python train.py --norm_place="pre" --attn_scale=0.125 --bias="all" --init_std_qkv=0.0228 --init_std_down=0.0 --weight_decay=0.13 --lr_head=0.00474 --warmup_steps=211 --batch_tokens=16384 --seq_len=1024 --steps=9272
Each number is 50 + 12 x the weight over the matrix's rms, rounded and kept within 0 to 99. Layers, rows and columns count from 0.

# layer 5 attention key, 256x256, rms 0.0376, rows 140-167, columns 128-255
45 44 68 56 60 52 43 63 36 55 46 61 49 47 62 45 44 51 47 38 44 70 50 54 36 44 63 55 59 46 54 35 39 45 75 51 63 30 61 44 36 36 50 49 56 44 42 67 52 47 39 48 52 46 70 47 41 57 66 64 52 34 61 50 35 73 52 30 42 53 43 59 45 53 52 50 47 48 39 52 48 40 64 48 53 30 54 45 49 51 69 45 53 52 40 73 57 65 58 46 78 47 39 39 46 41 73 57 60 40 49 32 51 38 50 52 33 55 52 69 42 40 53 55 44 63 54 52
56 30 41 49 63 65 83 31 38 47 67 63 38 54 53 78 34 34 68 52 52 52 39 29 74 32 60 54 41 59 62 75 38 49 40 63 61 69 39 40 32 41 71 33 45 27 55 64 70 33 40 47 75 90 62 52 39 78 68 65 45 29 63 44 18 53 67 39 44 71 52 35 45 60 54 55 42 50 43 56 48 50 49 40 53 46 58 52 36 56 50 62 58 53 41 48 59 47 72 69 56 38 53 53 42 30 56 70 56 47 56 55 44 58 71 38 59 64 52 30 46 58 48 44 39 81 57 55
56 71 56 54 39 58 57 47 43 48 48 43 50 36 58 35 62 75 57 57 36 52 46 49 48 53 27 58 54 47 32 48 53 38 54 20 46 30 63 54 47 67 59 40 46 43 58 40 58 56 72 65 54 34 45 35 46 55 53 43 61 37 57 56 84 47 54 77 36 63 71 47 42 30 60 51 59 62 66 42 56 44 39 52 60 56 43 54 49 40 36 43 43 38 76 44 49 41 68 48 51 52 54 49 53 44 53 49 14 53 46 53 51 74 48 55 44 56 67 39 47 48 61 61 49 37 48 49
38 39 36 41 41 59 52 53 45 58 74 51 45 60 46 62 44 32 37 41 63 56 58 56 50 50 46 52 50 49 51 65 57 56 54 40 53 45 56 41 63 49 58 45 50 43 48 52 61 37 61 40 57 45 48 32 41 41 42 45 49 44 55 62 47 73 49 48 24 38 49 42 46 48 44 43 47 49 45 59 52 39 60 61 48 60 57 38 30 48 64 55 50 50 39 62 62 54 54 61 50 58 43 33 38 39 61 60 37 34 56 53 35 42 43 64 44 40 68 30 46 39 60 37 51 63 42 54
41 39 31 54 46 61 41 56 40 67 55 54 42 52 51 59 38 49 68 63 64 40 48 66 48 63 54 42 58 49 50 66 60 41 35 65 44 42 65 44 54 37 47 49 44 63 59 68 51 35 51 28 55 47 55 59 31 42 58 81 46 51 56 58 33 67 47 31 58 36 41 46 53 32 52 42 24 49 28 35 60 42 45 64 70 45 70 49 55 49 42 38 57 48 46 68 59 38 55 43 52 37 32 34 43 60 54 51 56 23 62 35 59 54 47 47 60 49 47 49 61 57 47 59 57 59 56 45
48 38 70 50 46 47 39 63 50 40 64 59 31 38 44 60 41 50 64 78 34 52 44 26 47 58 44 57 53 62 38 23 50 60 47 45 47 59 60 57 49 26 24 58 59 44 71 31 51 67 54 52 54 41 61 37 59 61 26 52 55 27 34 69 40 62 59 57 44 40 29 41 58 51 87 46 26 54 58 33 44 79 40 62 57 29 49 49 34 45 47 46 59 53 58 65 38 54 59 50 50 71 58 47 32 57 66 47 41 66 55 69 67 30 58 51 43 65 59 51 66 43 37 35 41 45 47 45
32 65 42 29 46 54 66 35 51 58 54 49 30 63 43 66 54 56 49 45 62 44 71 31 37 30 63 57 46 38 48 31 57 52 46 32 69 55 41 58 51 49 68 57 38 45 37 47 45 41 61 56 33 42 61 51 53 38 42 57 46 31 52 57 86 50 31 40 59 33 72 40 66 62 51 47 28 53 48 30 38 49 47 65 34 54 67 50 63 60 35 54 64 55 60 36 58 52 51 55 56 33 59 24 52 64 50 61 38 36 48 54 37 60 38 46 38 59 76 49 50 54 48 35 36 57 35 39
38 43 62 36 36 47 51 51 59 57 45 64 49 73 49 65 50 68 51 60 44 66 54 46 58 29 66 40 47 83 46 47 60 38 43 54 60 45 38 46 54 55 44 56 49 50 68 58 44 71 30 67 65 58 53 46 63 58 42 52 28 45 39 45 54 77 45 42 53 52 56 61 40 57 46 53 48 48 63 43 52 34 56 49 47 30 60 52 32 55 48 41 60 42 56 45 51 57 39 70 45 48 49 49 51 62 53 52 44 46 51 37 40 44 55 43 37 45 65 50 54 41 36 19 63 46 25 58
38 52 67 60 33 27 32 45 49 61 55 51 40 42 42 41 38 61 34 55 29 43 43 51 44 44 35 41 35 48 44 42 64 51 50 61 42 19 49 61 60 47 75 40 42 49 54 50 36 65 56 51 40 38 56 42 39 50 55 56 35 64 58 63 74 75 43 49 32 50 57 68 48 48 52 42 62 56 38 43 55 50 74 51 60 46 44 49 53 52 52 54 59 52 45 46 61 75 63 58 61 73 50 57 49 61 50 63 58 65 32 58 31 82 38 53 59 64 43 50 47 29 57 51 57 63 54 37
50 39 66 47 66 35 70 71 63 43 69 39 47 49 56 53 57 55 63 43 55 31 44 26 48 55 50 41 37 41 34 50 55 57 45 52 30 54 73 54 41 42 53 36 49 23 36 48 34 18 45 45 44 60 55 64 57 71 43 63 56 55 46 37 45 58 43 55 26 52 53 38 69 54 27 49 40 49 53 58 62 65 49 53 73 58 49 41 35 59 30 51 46 49 62 61 42 38 53 48 27 57 30 31 51 45 42 58 48 38 36 51 58 41 49 46 48 52 51 64 49 68 70 64 59 52 41 50
69 66 57 61 72 45 30 51 41 45 49 51 32 58 39 50 61 70 30 40 43 36 65 39 28 78 37 51 31 47 63 65 48 38 53 54 49 63 61 51 25 30 37 52 47 64 63 61 49 60 46 41 50 60 36 50 49 39 32 49 53 54 61 57 38 48 49 48 68 78 57 53 53 51 41 45 50 58 49 48 66 74 76 42 56 41 69 60 42 45 39 46 34 46 58 61 70 44 43 48 50 40 33 48 34 38 48 36 54 70 52 27 59 39 60 42 46 86 50 63 63 60 48 47 33 52 42 67
62 52 37 72 38 50 49 46 49 61 34 55 41 55 54 66 51 44 61 41 47 38 57 57 36 41 36 43 54 52 48 81 82 61 46 53 26 51 47 43 57 54 32 39 43 45 64 53 34 57 52 53 45 37 39 62 55 48 58 51 65 60 48 46 61 50 58 47 71 60 50 42 47 38 60 46 58 54 48 58 40 64 38 50 30 48 60 50 55 48 49 43 70 46 69 26 34 56 58 51 40 58 22 53 58 53 34 35 48 51 67 75 73 40 46 49 47 41 54 48 42 43 46 42 46 43 37 60
47 50 50 38 46 39 41 42 41 43 46 61 48 32 56 42 69 38 41 66 59 46 84 46 50 32 59 72 37 51 68 47 43 47 49 48 52 70 43 47 55 33 45 45 35 43 43 40 40 61 40 60 45 52 73 46 68 38 46 47 40 22 61 45 48 41 52 29 76 52 68 53 44 45 65 47 28 73 67 43 47 49 61 45 56 31 59 48 53 55 44 27 52 58 34 43 56 45 60 46 56 58 57 44 36 62 62 45 46 58 60 52 33 49 44 49 63 51 37 42 68 63 52 45 54 49 43 55
36 54 50 48 57 33 41 51 40 47 68 50 45 60 43 51 38 44 59 50 56 50 58 46 52 41 53 35 40 56 36 43 51 42 65 35 67 57 46 28 68 42 56 64 52 36 60 55 62 50 58 42 55 75 51 51 60 50 34 50 61 54 42 46 27 54 70 63 48 56 44 39 36 49 61 44 37 54 56 54 42 52 42 43 53 43 60 55 59 49 38 46 53 38 49 90 53 63 63 47 65 60 59 46 70 47 57 56 51 48 51 46 49 57 53 49 43 48 54 49 41 38 56 49 69 72 59 51
61 51 66 62 52 73 67 62 45 41 55 40 53 56 47 57 64 36 48 45 50 46 54 35 52 32 44 42 44 54 47 54 60 43 39 31 52 52 39 88 44 46 50 30 46 60 37 44 50 55 58 10 53 78 65 32 24 76 50 49 59 60 44 61 20 38 52 46 44 47 21 60 59 53 55 45 54 40 52 56 48 53 50 60 51 42 45 52 33 32 27 52 49 25 43 47 67 64 66 59 46 32 52 26 71 51 46 66 39 59 49 22 38 43 37 34 69 55 34 41 51 52 46 54 48 45 52 45
57 42 60 42 49 46 38 45 59 50 47 46 56 51 46 34 52 68 37 64 46 48 62 58 42 39 31 50 65 39 28 47 36 37 52 35 60 10 33 40 52 71 33 41 54 48 49 49 45 59 54 68 37 34 63 33 69 43 50 44 21 52 41 76 66 55 52 38 27 37 36 45 33 42 43 47 44 45 47 36 56 42 74 42 41 55 40 48 67 64 42 62 42 54 68 58 39 61 41 55 67 49 47 32 49 75 59 46 47 46 34 68 46 74 53 60 44 51 55 50 46 39 47 60 54 38 58 52
49 54 54 65 32 55 62 47 50 59 44 53 73 78 54 33 65 50 60 48 46 45 40 40 45 49 49 54 62 51 40 84 66 56 49 57 34 66 51 57 46 38 46 59 72 48 43 51 46 38 61 34 43 21 82 49 48 46 50 47 46 62 74 65 46 50 60 50 43 48 41 39 53 47 58 36 32 36 35 56 62 59 64 56 64 65 28 62 64 68 35 41 55 44 33 51 51 59 43 55 52 33 49 62 57 33 43 58 66 71 48 46 37 44 53 48 65 50 73 74 56 31 41 55 66 52 54 69
36 48 46 71 69 51 37 67 40 50 51 39 71 61 61 40 54 52 58 52 47 70 50 81 52 56 58 50 60 42 49 33 50 50 51 48 50 38 62 68 45 20 28 39 38 78 44 58 51 51 48 35 53 37 47 61 62 59 59 62 46 08 32 60 50 51 49 41 51 37 35 50 34 54 45 45 47 45 46 31 39 44 35 43 51 38 39 70 39 29 49 31 58 54 37 52 34 46 52 46 39 42 67 35 37 34 61 42 43 48 55 52 74 56 38 81 40 46 27 54 64 32 38 53 49 50 51 36
43 26 56 28 65 37 35 58 51 57 66 56 69 51 56 43 66 69 58 63 50 25 35 60 57 48 37 45 39 42 60 52 61 41 57 43 32 40 55 36 55 45 47 51 39 50 51 40 55 45 37 49 41 44 41 44 40 47 56 49 60 68 57 51 44 57 73 62 65 30 50 57 39 52 26 55 64 44 35 59 42 41 37 44 48 56 41 71 61 48 50 48 33 54 12 53 55 37 45 39 58 51 58 47 48 61 41 58 59 65 58 57 50 38 56 40 58 36 65 60 54 49 41 72 42 49 55 48
52 37 50 51 59 60 51 44 32 28 53 61 53 38 56 39 47 38 61 52 56 58 62 53 47 60 43 46 53 59 45 48 58 53 61 28 39 54 55 60 33 72 44 43 41 38 56 38 56 40 54 46 48 35 41 23 54 49 39 53 33 53 56 52 41 66 36 56 49 37 72 40 49 55 69 68 30 45 62 52 31 48 38 38 63 35 36 45 35 56 45 42 33 33 47 58 61 65 51 46 51 51 54 33 63 41 37 36 41 41 44 46 63 60 57 44 52 51 47 44 54 48 44 41 58 45 41 72
54 46 48 58 54 47 44 55 48 45 50 40 56 55 48 50 46 48 68 42 65 47 41 41 63 51 49 57 48 45 29 64 57 50 40 55 48 71 34 46 57 62 43 37 41 39 51 61 56 58 53 44 43 59 34 47 40 38 37 35 24 78 60 47 63 69 47 61 69 35 38 37 40 77 57 55 49 66 45 51 38 36 47 51 60 53 54 47 69 56 47 51 54 42 37 23 45 31 42 73 40 74 33 64 44 36 54 48 28 54 34 63 51 38 55 25 38 62 65 44 59 53 63 66 40 61 48 52
55 71 45 45 48 66 55 62 43 42 43 53 66 64 58 51 50 49 61 64 32 53 39 46 36 35 31 55 58 59 42 42 66 55 59 39 33 20 57 85 46 67 63 61 58 54 53 23 44 55 29 54 37 53 75 45 61 59 50 38 58 48 53 45 51 62 52 38 43 55 49 49 40 74 56 57 51 49 44 51 40 41 35 55 40 45 46 42 43 37 45 45 34 43 67 59 53 35 36 61 57 47 54 52 60 63 59 50 53 46 30 58 48 50 54 60 25 42 59 44 52 45 70 76 33 25 27 44
51 67 60 64 40 56 44 55 38 32 50 56 59 65 55 46 61 42 46 80 49 39 40 63 60 60 27 49 57 41 47 42 31 51 37 68 49 28 28 43 51 58 52 43 56 52 46 79 51 55 68 42 57 51 53 46 49 62 44 36 43 50 48 59 40 57 62 41 25 35 38 62 56 57 62 46 51 30 36 57 55 58 62 61 65 48 48 42 58 42 36 56 51 27 43 63 60 48 61 55 60 37 53 27 72 57 66 47 52 41 47 60 68 56 51 34 48 54 57 47 47 49 55 55 46 42 56 58
57 44 56 61 34 47 34 30 21 64 22 44 53 55 51 49 56 57 46 55 50 47 65 25 38 51 27 36 57 68 66 48 44 57 52 47 46 34 46 32 59 19 52 52 56 29 51 71 53 47 56 40 30 40 63 45 53 48 47 26 57 36 47 45 44 53 72 44 40 41 31 48 61 43 52 48 54 50 41 35 61 37 56 64 37 46 46 52 35 42 53 33 40 24 60 47 46 57 38 54 60 46 32 68 60 54 26 48 51 38 53 36 50 47 48 47 46 47 58 47 48 43 19 49 48 34 43 51
65 45 59 58 45 48 64 32 35 67 50 65 42 48 69 66 47 62 53 50 48 45 50 49 41 65 56 70 54 54 61 51 54 47 62 56 31 68 62 67 26 49 59 47 44 62 51 49 55 41 64 63 57 52 41 41 48 59 59 54 46 49 48 56 30 46 63 38 36 36 43 55 42 46 52 61 62 52 59 65 56 41 60 33 58 48 57 81 45 62 54 53 46 47 61 52 61 49 59 43 47 37 28 26 52 46 44 62 42 49 34 45 61 46 64 52 33 34 43 67 46 52 56 63 55 53 39 58
47 43 69 54 35 47 68 66 39 49 51 48 37 52 46 63 46 51 61 61 61 29 48 25 45 63 54 46 61 44 53 59 66 50 72 34 48 61 37 48 57 61 83 56 64 55 43 45 66 69 45 47 30 54 65 48 62 43 63 42 34 16 41 58 18 47 39 40 54 40 24 41 58 51 58 53 65 43 59 48 52 62 46 68 56 55 35 53 65 53 54 51 36 65 55 33 77 55 66 43 45 47 48 45 44 45 47 41 35 44 58 63 29 50 48 53 80 22 73 20 56 43 61 51 49 52 56 64
62 75 62 52 56 45 48 48 47 35 34 57 47 57 46 48 46 47 51 35 52 58 52 65 22 42 42 46 44 39 41 53 52 68 58 46 25 40 31 48 47 49 71 37 62 65 54 71 33 46 57 60 19 51 51 61 37 53 49 49 56 70 68 47 70 38 72 49 48 64 55 49 65 54 43 44 36 46 60 46 46 52 39 56 62 50 64 55 48 48 68 59 57 40 51 94 51 39 42 36 67 63 66 55 62 44 48 49 41 39 54 50 59 52 54 47 62 60 64 51 62 53 62 63 51 41 62 47
49 54 44 55 71 43 54 54 45 41 41 62 56 55 43 50 52 45 55 45 52 73 37 61 68 61 48 52 54 56 45 60 34 38 34 48 51 31 41 44 34 21 62 44 46 57 38 64 41 50 62 42 52 38 57 58 68 45 27 63 61 35 65 55 53 50 54 41 57 60 46 74 49 47 61 65 49 30 61 46 54 31 32 46 47 48 39 63 59 55 65 35 40 44 67 66 37 66 38 49 56 28 41 67 42 48 44 45 62 33 53 46 45 44 69 63 58 33 63 46 60 49 61 61 45 37 37 47
# layer 5 attention query, 256x256, rms 0.0381, rows 141-167, columns 128-255
42 57 75 51 61 51 55 55 63 47 33 47 65 41 44 50 64 51 66 54 67 35 58 61 44 35 40 38 72 70 43 41 54 63 74 50 31 34 19 61 37 52 41 56 48 63 36 33 30 48 49 59 52 64 47 21 57 39 44 71 53 61 36 56 53 48 44 52 46 44 47 76 44 51 36 49 50 55 50 51 41 37 65 43 47 31 42 44 56 52 59 45 61 21 43 52 49 52 24 47 37 61 54 37 46 34 47 38 57 56 46 51 73 57 53 57 45 54 49 47 41 46 43 35 41 54 53 51
30 67 50 57 54 50 36 69 58 63 45 36 50 41 38 34 56 44 49 36 50 47 70 76 51 63 30 41 58 42 49 46 61 49 30 39 45 36 61 44 65 46 57 48 57 70 46 62 51 29 62 47 61 44 35 61 65 53 57 86 41 49 45 47 44 42 65 40 49 38 52 47 51 33 59 56 59 64 73 55 51 59 51 43 51 66 53 40 65 53 61 56 58 51 50 34 58 50 48 69 55 50 39 31 39 61 76 60 59 50 56 52 42 58 62 40 63 48 47 75 55 53 54 53 40 50 57 28
57 36 60 68 45 59 36 46 35 49 55 47 25 56 19 54 41 50 44 50 52 43 39 57 53 56 56 42 61 49 29 35 59 58 53 55 51 63 32 60 62 53 43 59 72 53 33 51 52 25 82 64 54 40 45 57 54 51 66 70 56 61 28 48 45 37 26 51 63 76 32 38 63 45 47 36 39 74 65 63 31 69 51 46 50 38 38 49 43 36 60 55 47 62 45 64 67 50 55 41 56 37 57 59 68 56 69 57 69 45 56 45 56 39 52 55 46 57 58 38 62 50 63 50 50 48 58 41
51 53 55 59 60 56 51 46 44 38 35 51 58 50 58 40 56 54 67 50 44 71 45 49 57 55 36 28 55 64 45 42 34 22 61 41 61 56 32 35 50 53 45 48 56 39 51 63 47 48 48 39 48 44 51 22 45 46 46 43 61 50 52 61 48 58 33 60 44 54 52 37 49 53 59 53 60 37 51 60 39 40 41 52 75 44 47 55 54 47 54 53 51 38 57 40 45 60 68 35 55 37 70 53 57 45 48 54 39 62 45 43 61 73 60 50 47 52 38 48 46 42 36 65 82 61 64 46
55 44 73 55 57 57 39 65 54 71 47 41 43 49 42 69 41 29 73 56 54 43 36 31 24 70 55 45 62 31 50 45 47 59 48 54 40 56 45 54 48 47 40 61 52 37 54 61 61 48 45 55 40 53 55 61 51 66 43 62 60 53 58 64 53 52 59 46 40 57 43 56 51 63 52 55 32 51 57 42 69 39 35 37 64 65 60 51 51 64 30 52 43 49 43 36 39 49 51 42 58 62 42 44 40 50 50 57 51 64 58 43 48 63 52 65 44 29 49 43 24 40 49 58 59 47 62 52
47 68 53 65 34 63 53 50 54 46 48 44 51 42 31 45 63 64 40 48 40 44 45 35 57 67 64 50 54 54 47 53 45 67 38 45 56 47 50 44 58 47 31 45 60 62 38 43 32 59 51 50 33 54 47 37 52 80 26 60 37 44 58 55 50 38 69 58 59 79 42 49 50 42 47 42 57 49 54 48 55 51 36 46 76 41 60 58 52 57 45 58 62 42 42 53 73 26 59 59 49 54 51 56 36 55 61 43 37 45 55 41 57 46 32 56 80 59 33 40 44 59 52 43 68 52 45 55
65 47 15 47 49 55 37 36 38 47 46 53 58 32 42 21 52 55 51 41 50 42 36 51 58 58 26 58 66 58 37 64 48 47 47 51 22 50 36 32 50 45 53 53 41 30 64 44 57 59 32 36 40 44 57 32 58 41 34 47 45 52 41 49 39 38 53 49 61 65 60 36 60 30 45 34 66 82 44 56 45 49 11 35 66 49 54 55 44 54 39 72 59 41 43 47 69 64 44 63 65 47 42 33 50 70 43 26 51 56 50 58 43 72 43 61 60 45 41 52 42 43 53 38 56 54 36 61
43 64 45 54 63 45 33 49 48 75 46 58 56 56 58 36 54 55 47 41 67 49 46 67 35 42 80 55 43 43 51 49 48 65 57 25 63 75 47 34 55 64 38 34 72 57 42 61 37 51 54 37 53 52 68 48 36 28 56 31 46 42 50 57 50 38 28 63 50 52 49 25 53 42 44 20 54 65 82 66 67 47 50 53 51 56 51 36 49 56 49 45 52 58 52 47 60 46 41 50 54 49 38 40 45 72 60 36 42 50 43 51 38 51 37 63 41 53 41 50 48 64 49 49 60 32 52 35
23 59 40 50 48 48 69 42 63 34 57 41 39 48 39 56 57 32 44 29 38 67 33 74 45 55 41 52 57 45 59 42 33 62 55 22 73 56 65 39 35 37 52 37 67 63 50 40 26 88 52 53 28 51 55 51 51 36 57 51 67 49 44 52 37 38 20 46 52 37 69 65 44 42 61 49 34 40 53 35 54 58 40 61 40 65 74 60 64 33 48 31 47 54 36 39 47 58 53 31 58 60 53 55 54 47 55 55 49 22 72 42 36 34 49 59 68 57 57 49 44 50 46 45 55 58 66 53
50 40 57 42 44 49 56 61 62 51 49 50 37 59 58 46 49 46 58 52 54 41 49 38 39 40 50 43 58 69 50 48 24 54 71 51 76 56 28 64 63 52 62 58 57 44 46 37 65 48 53 42 64 61 37 52 63 48 54 67 64 36 48 62 35 42 42 64 49 33 41 69 42 65 60 52 46 67 50 56 33 42 52 56 44 69 47 55 45 76 47 52 43 59 53 39 38 66 59 34 38 52 42 51 59 45 51 42 54 38 57 41 41 70 36 25 38 40 43 43 45 46 52 62 67 57 70 44
34 53 70 59 56 47 58 54 49 45 44 64 50 61 70 36 36 70 46 21 36 51 45 64 48 40 61 41 62 49 58 58 59 34 58 54 64 47 47 36 36 77 26 63 67 58 52 51 43 46 37 22 45 45 57 76 60 32 43 62 62 54 49 43 56 62 43 53 52 46 66 60 63 48 45 54 46 50 52 75 28 47 45 57 42 54 47 52 47 65 50 47 56 60 43 64 52 49 39 45 60 37 51 50 66 40 55 44 61 68 62 45 28 51 55 53 50 40 54 60 40 64 48 52 43 40 57 37
67 57 46 64 57 60 63 50 51 51 55 46 43 59 51 56 51 55 51 47 41 45 49 37 40 60 42 25 66 64 42 53 59 52 39 24 30 54 42 37 58 53 60 39 62 41 33 31 57 56 46 70 49 63 49 50 63 76 63 55 59 51 67 60 47 59 66 46 49 66 47 36 41 70 56 52 48 43 71 48 57 42 44 43 55 45 42 60 27 63 39 54 53 34 39 48 38 49 37 33 35 55 46 56 32 59 48 59 59 62 32 33 56 74 47 40 27 46 46 35 44 35 51 47 45 48 49 36
59 45 44 49 58 51 20 44 65 60 42 53 47 48 31 64 37 48 50 38 41 59 55 50 48 46 62 42 59 29 41 51 40 42 53 58 55 33 47 49 62 66 63 44 64 50 43 31 49 38 59 48 74 40 43 33 47 55 73 63 45 63 42 54 27 46 31 58 37 69 34 48 57 49 37 49 30 46 41 49 54 45 26 69 41 49 28 49 50 56 60 44 54 48 48 47 43 46 51 50 61 43 51 51 58 45 40 44 48 47 57 53 41 29 34 53 65 47 39 46 46 34 59 44 45 23 47 39
21 58 46 52 59 47 56 67 52 56 40 48 43 53 46 46 36 56 48 57 52 29 66 61 59 45 46 46 50 81 47 45 51 54 51 45 34 41 41 39 49 43 45 61 51 44 79 61 46 49 18 21 50 54 39 41 70 49 66 65 41 52 49 48 64 57 37 61 42 32 49 73 42 60 55 62 51 57 41 61 46 42 43 54 67 52 37 38 37 57 54 54 57 47 34 34 51 40 48 57 27 56 45 63 48 45 54 58 60 41 71 29 46 38 34 58 64 86 43 40 35 45 64 29 57 40 57 61
56 54 45 65 37 49 48 64 43 61 70 53 50 47 40 42 46 52 41 44 34 32 37 56 48 53 56 47 42 45 47 45 46 74 50 52 56 63 57 61 62 40 66 61 45 48 46 63 48 48 65 42 61 77 51 61 33 48 59 31 49 41 46 29 68 56 66 21 45 53 53 50 60 29 53 65 60 49 41 56 57 41 48 73 58 54 53 40 37 61 43 63 44 51 57 45 34 40 63 46 37 44 46 63 50 45 54 45 61 64 63 65 58 53 52 58 48 62 39 64 45 45 43 48 63 41 24 32
43 47 29 32 68 44 51 35 49 58 53 42 45 67 39 58 64 49 46 48 58 49 59 66 62 59 49 41 53 50 54 68 40 45 74 55 49 62 56 19 56 55 41 45 64 55 60 62 44 42 50 48 46 53 53 42 61 55 55 57 72 77 56 30 55 47 41 68 39 38 55 38 36 47 42 49 50 40 32 54 42 55 61 54 44 48 35 48 20 41 41 46 31 45 53 60 51 47 48 45 49 19 40 47 43 55 54 56 41 39 53 37 47 64 67 60 54 39 48 56 47 66 53 48 63 44 43 65
57 47 47 31 53 59 65 55 45 56 34 65 37 58 61 66 30 42 71 50 35 47 46 38 68 49 46 52 51 54 44 49 51 38 60 52 39 34 58 34 32 35 63 48 56 54 32 62 65 51 42 37 63 47 46 54 56 42 24 44 64 50 65 59 51 49 52 37 59 28 29 47 49 67 67 68 53 51 60 55 58 57 80 55 77 66 65 54 69 51 44 69 36 46 43 37 52 62 56 42 60 65 35 49 58 53 41 61 40 63 32 57 49 54 42 36 55 47 57 49 48 53 61 61 37 62 60 64
61 55 46 47 46 41 73 34 72 53 45 62 48 59 52 52 47 57 51 37 48 73 46 61 71 57 69 58 52 38 57 49 59 59 40 49 52 63 33 60 30 42 41 66 53 60 52 43 45 44 59 47 35 71 63 53 24 53 22 47 59 49 42 47 54 70 40 47 54 53 62 51 45 49 46 58 42 48 24 49 67 49 53 64 60 42 50 50 50 52 71 31 51 29 55 50 48 56 20 57 57 44 61 53 33 68 55 37 55 33 42 51 53 30 39 54 50 48 56 53 52 40 61 48 59 49 39 24
53 33 51 59 51 35 50 54 43 44 51 43 28 45 50 45 45 35 62 60 53 36 43 45 55 67 52 40 41 30 33 51 50 51 51 52 58 51 57 42 49 36 66 35 47 68 39 47 57 41 72 63 59 69 40 39 59 52 51 47 51 48 39 48 42 49 74 54 56 53 42 64 54 64 51 51 52 54 54 18 57 44 22 55 43 42 53 60 62 41 66 29 58 50 40 45 41 63 56 52 69 61 65 46 48 60 55 57 60 59 24 42 63 57 48 39 42 65 54 62 33 65 58 50 40 71 51 48
53 47 67 49 48 41 63 52 70 36 36 58 63 54 61 56 54 62 35 54 48 52 47 52 38 36 60 59 57 52 53 34 71 61 50 51 44 38 36 54 40 30 38 63 34 71 64 43 53 51 77 40 39 57 51 57 47 48 50 55 38 40 35 54 56 65 70 35 56 72 46 68 45 31 54 55 47 49 57 56 42 65 48 62 13 35 54 51 67 27 52 63 55 46 59 59 25 40 35 51 61 48 78 64 45 44 53 40 39 37 68 51 49 44 49 56 44 34 49 51 44 53 61 46 42 30 58 35
64 52 46 57 51 50 48 23 66 42 36 34 38 36 69 36 51 47 51 53 66 59 47 65 41 77 47 57 26 48 53 55 57 54 24 66 36 61 48 48 40 25 36 58 48 71 46 52 60 61 40 61 55 43 45 70 46 47 46 45 64 52 64 40 49 66 49 56 55 29 31 50 70 58 42 49 56 46 55 56 56 41 60 70 53 54 52 48 42 48 45 53 58 75 32 44 25 64 34 50 55 57 44 44 51 56 64 50 44 62 56 67 55 42 42 56 68 53 64 61 55 36 59 39 57 65 55 68
50 43 46 40 39 41 48 52 45 53 51 28 53 52 46 47 31 34 56 65 67 39 52 56 40 42 48 42 55 54 36 49 52 62 32 64 58 56 46 45 43 43 42 39 41 54 52 50 46 40 47 40 77 43 41 41 48 41 64 52 63 54 45 55 61 40 25 42 50 56 82 40 52 55 50 53 59 48 64 28 49 69 41 55 45 49 48 50 38 74 61 52 54 35 54 62 40 54 42 46 50 49 40 49 52 44 66 45 64 64 54 52 52 52 41 53 53 76 46 54 37 47 48 58 55 50 47 38
56 35 45 57 55 32 42 71 37 48 56 53 46 48 71 50 35 62 43 57 58 27 51 44 47 49 47 70 50 50 64 49 30 55 50 56 53 63 56 36 49 40 66 49 65 49 46 43 51 65 52 50 62 47 61 42 32 57 53 61 54 57 31 48 54 39 59 55 56 40 47 46 42 65 71 59 55 45 45 61 54 38 44 45 38 36 50 67 31 50 66 67 56 53 35 69 51 40 32 61 36 36 38 55 63 33 47 35 64 71 50 56 51 62 41 50 28 42 55 36 48 46 47 56 39 39 58 32
42 48 44 66 46 58 39 64 53 44 46 37 44 44 52 45 53 42 56 43 43 54 32 72 62 41 40 46 41 37 42 48 56 31 54 21 54 55 60 38 58 37 57 40 64 65 53 52 37 51 57 40 48 60 47 70 68 34 62 20 50 38 48 30 38 46 41 54 69 48 54 54 34 40 60 36 38 56 41 62 39 62 56 56 41 41 47 61 38 45 61 49 65 51 61 63 52 54 47 54 58 57 37 49 75 70 48 54 36 33 59 53 59 50 53 43 53 62 55 41 32 58 50 59 39 60 43 43
74 33 62 63 49 56 35 60 48 56 50 56 48 31 28 64 38 42 49 48 50 55 39 40 44 45 38 36 31 45 27 31 35 56 37 50 36 60 54 48 44 80 46 59 70 41 27 54 41 46 49 70 56 66 40 46 50 33 59 44 54 57 55 50 51 46 44 53 40 43 40 59 44 33 46 61 45 60 63 45 65 51 60 51 52 47 31 42 40 42 69 47 67 32 59 46 50 47 69 57 47 51 53 63 57 75 73 44 46 43 26 28 50 38 41 58 37 60 49 45 41 68 37 42 66 37 44 35
42 43 50 38 60 45 44 49 64 41 39 59 74 40 39 32 39 59 57 44 55 50 32 58 45 49 86 59 43 57 78 59 54 48 46 63 72 57 72 40 33 26 31 47 24 53 46 57 52 44 61 74 58 51 50 39 51 43 62 58 71 40 50 55 49 67 38 59 35 37 57 53 29 71 46 58 78 60 34 40 43 47 44 61 57 57 43 59 46 67 44 60 53 58 45 56 44 19 71 63 40 16 51 51 64 60 42 38 56 57 59 50 56 51 59 41 56 72 38 54 51 46 47 40 52 60 59 54
58 56 49 36 59 48 39 49 32 60 77 48 39 45 60 32 56 42 42 47 43 49 39 43 62 61 56 49 65 52 59 54 51 46 64 62 40 59 46 41 41 66 63 55 42 48 60 58 42 34 54 42 45 45 47 50 24 65 49 48 63 32 48 51 35 41 55 41 64 43 37 34 54 49 60 71 72 50 39 50 49 74 61 63 43 62 56 49 40 53 54 60 49 58 44 47 39 49 48 42 57 54 39 53 61 49 49 45 51 39 51 63 45 68 69 60 47 69 69 57 52 56 41 46 43 58 46 42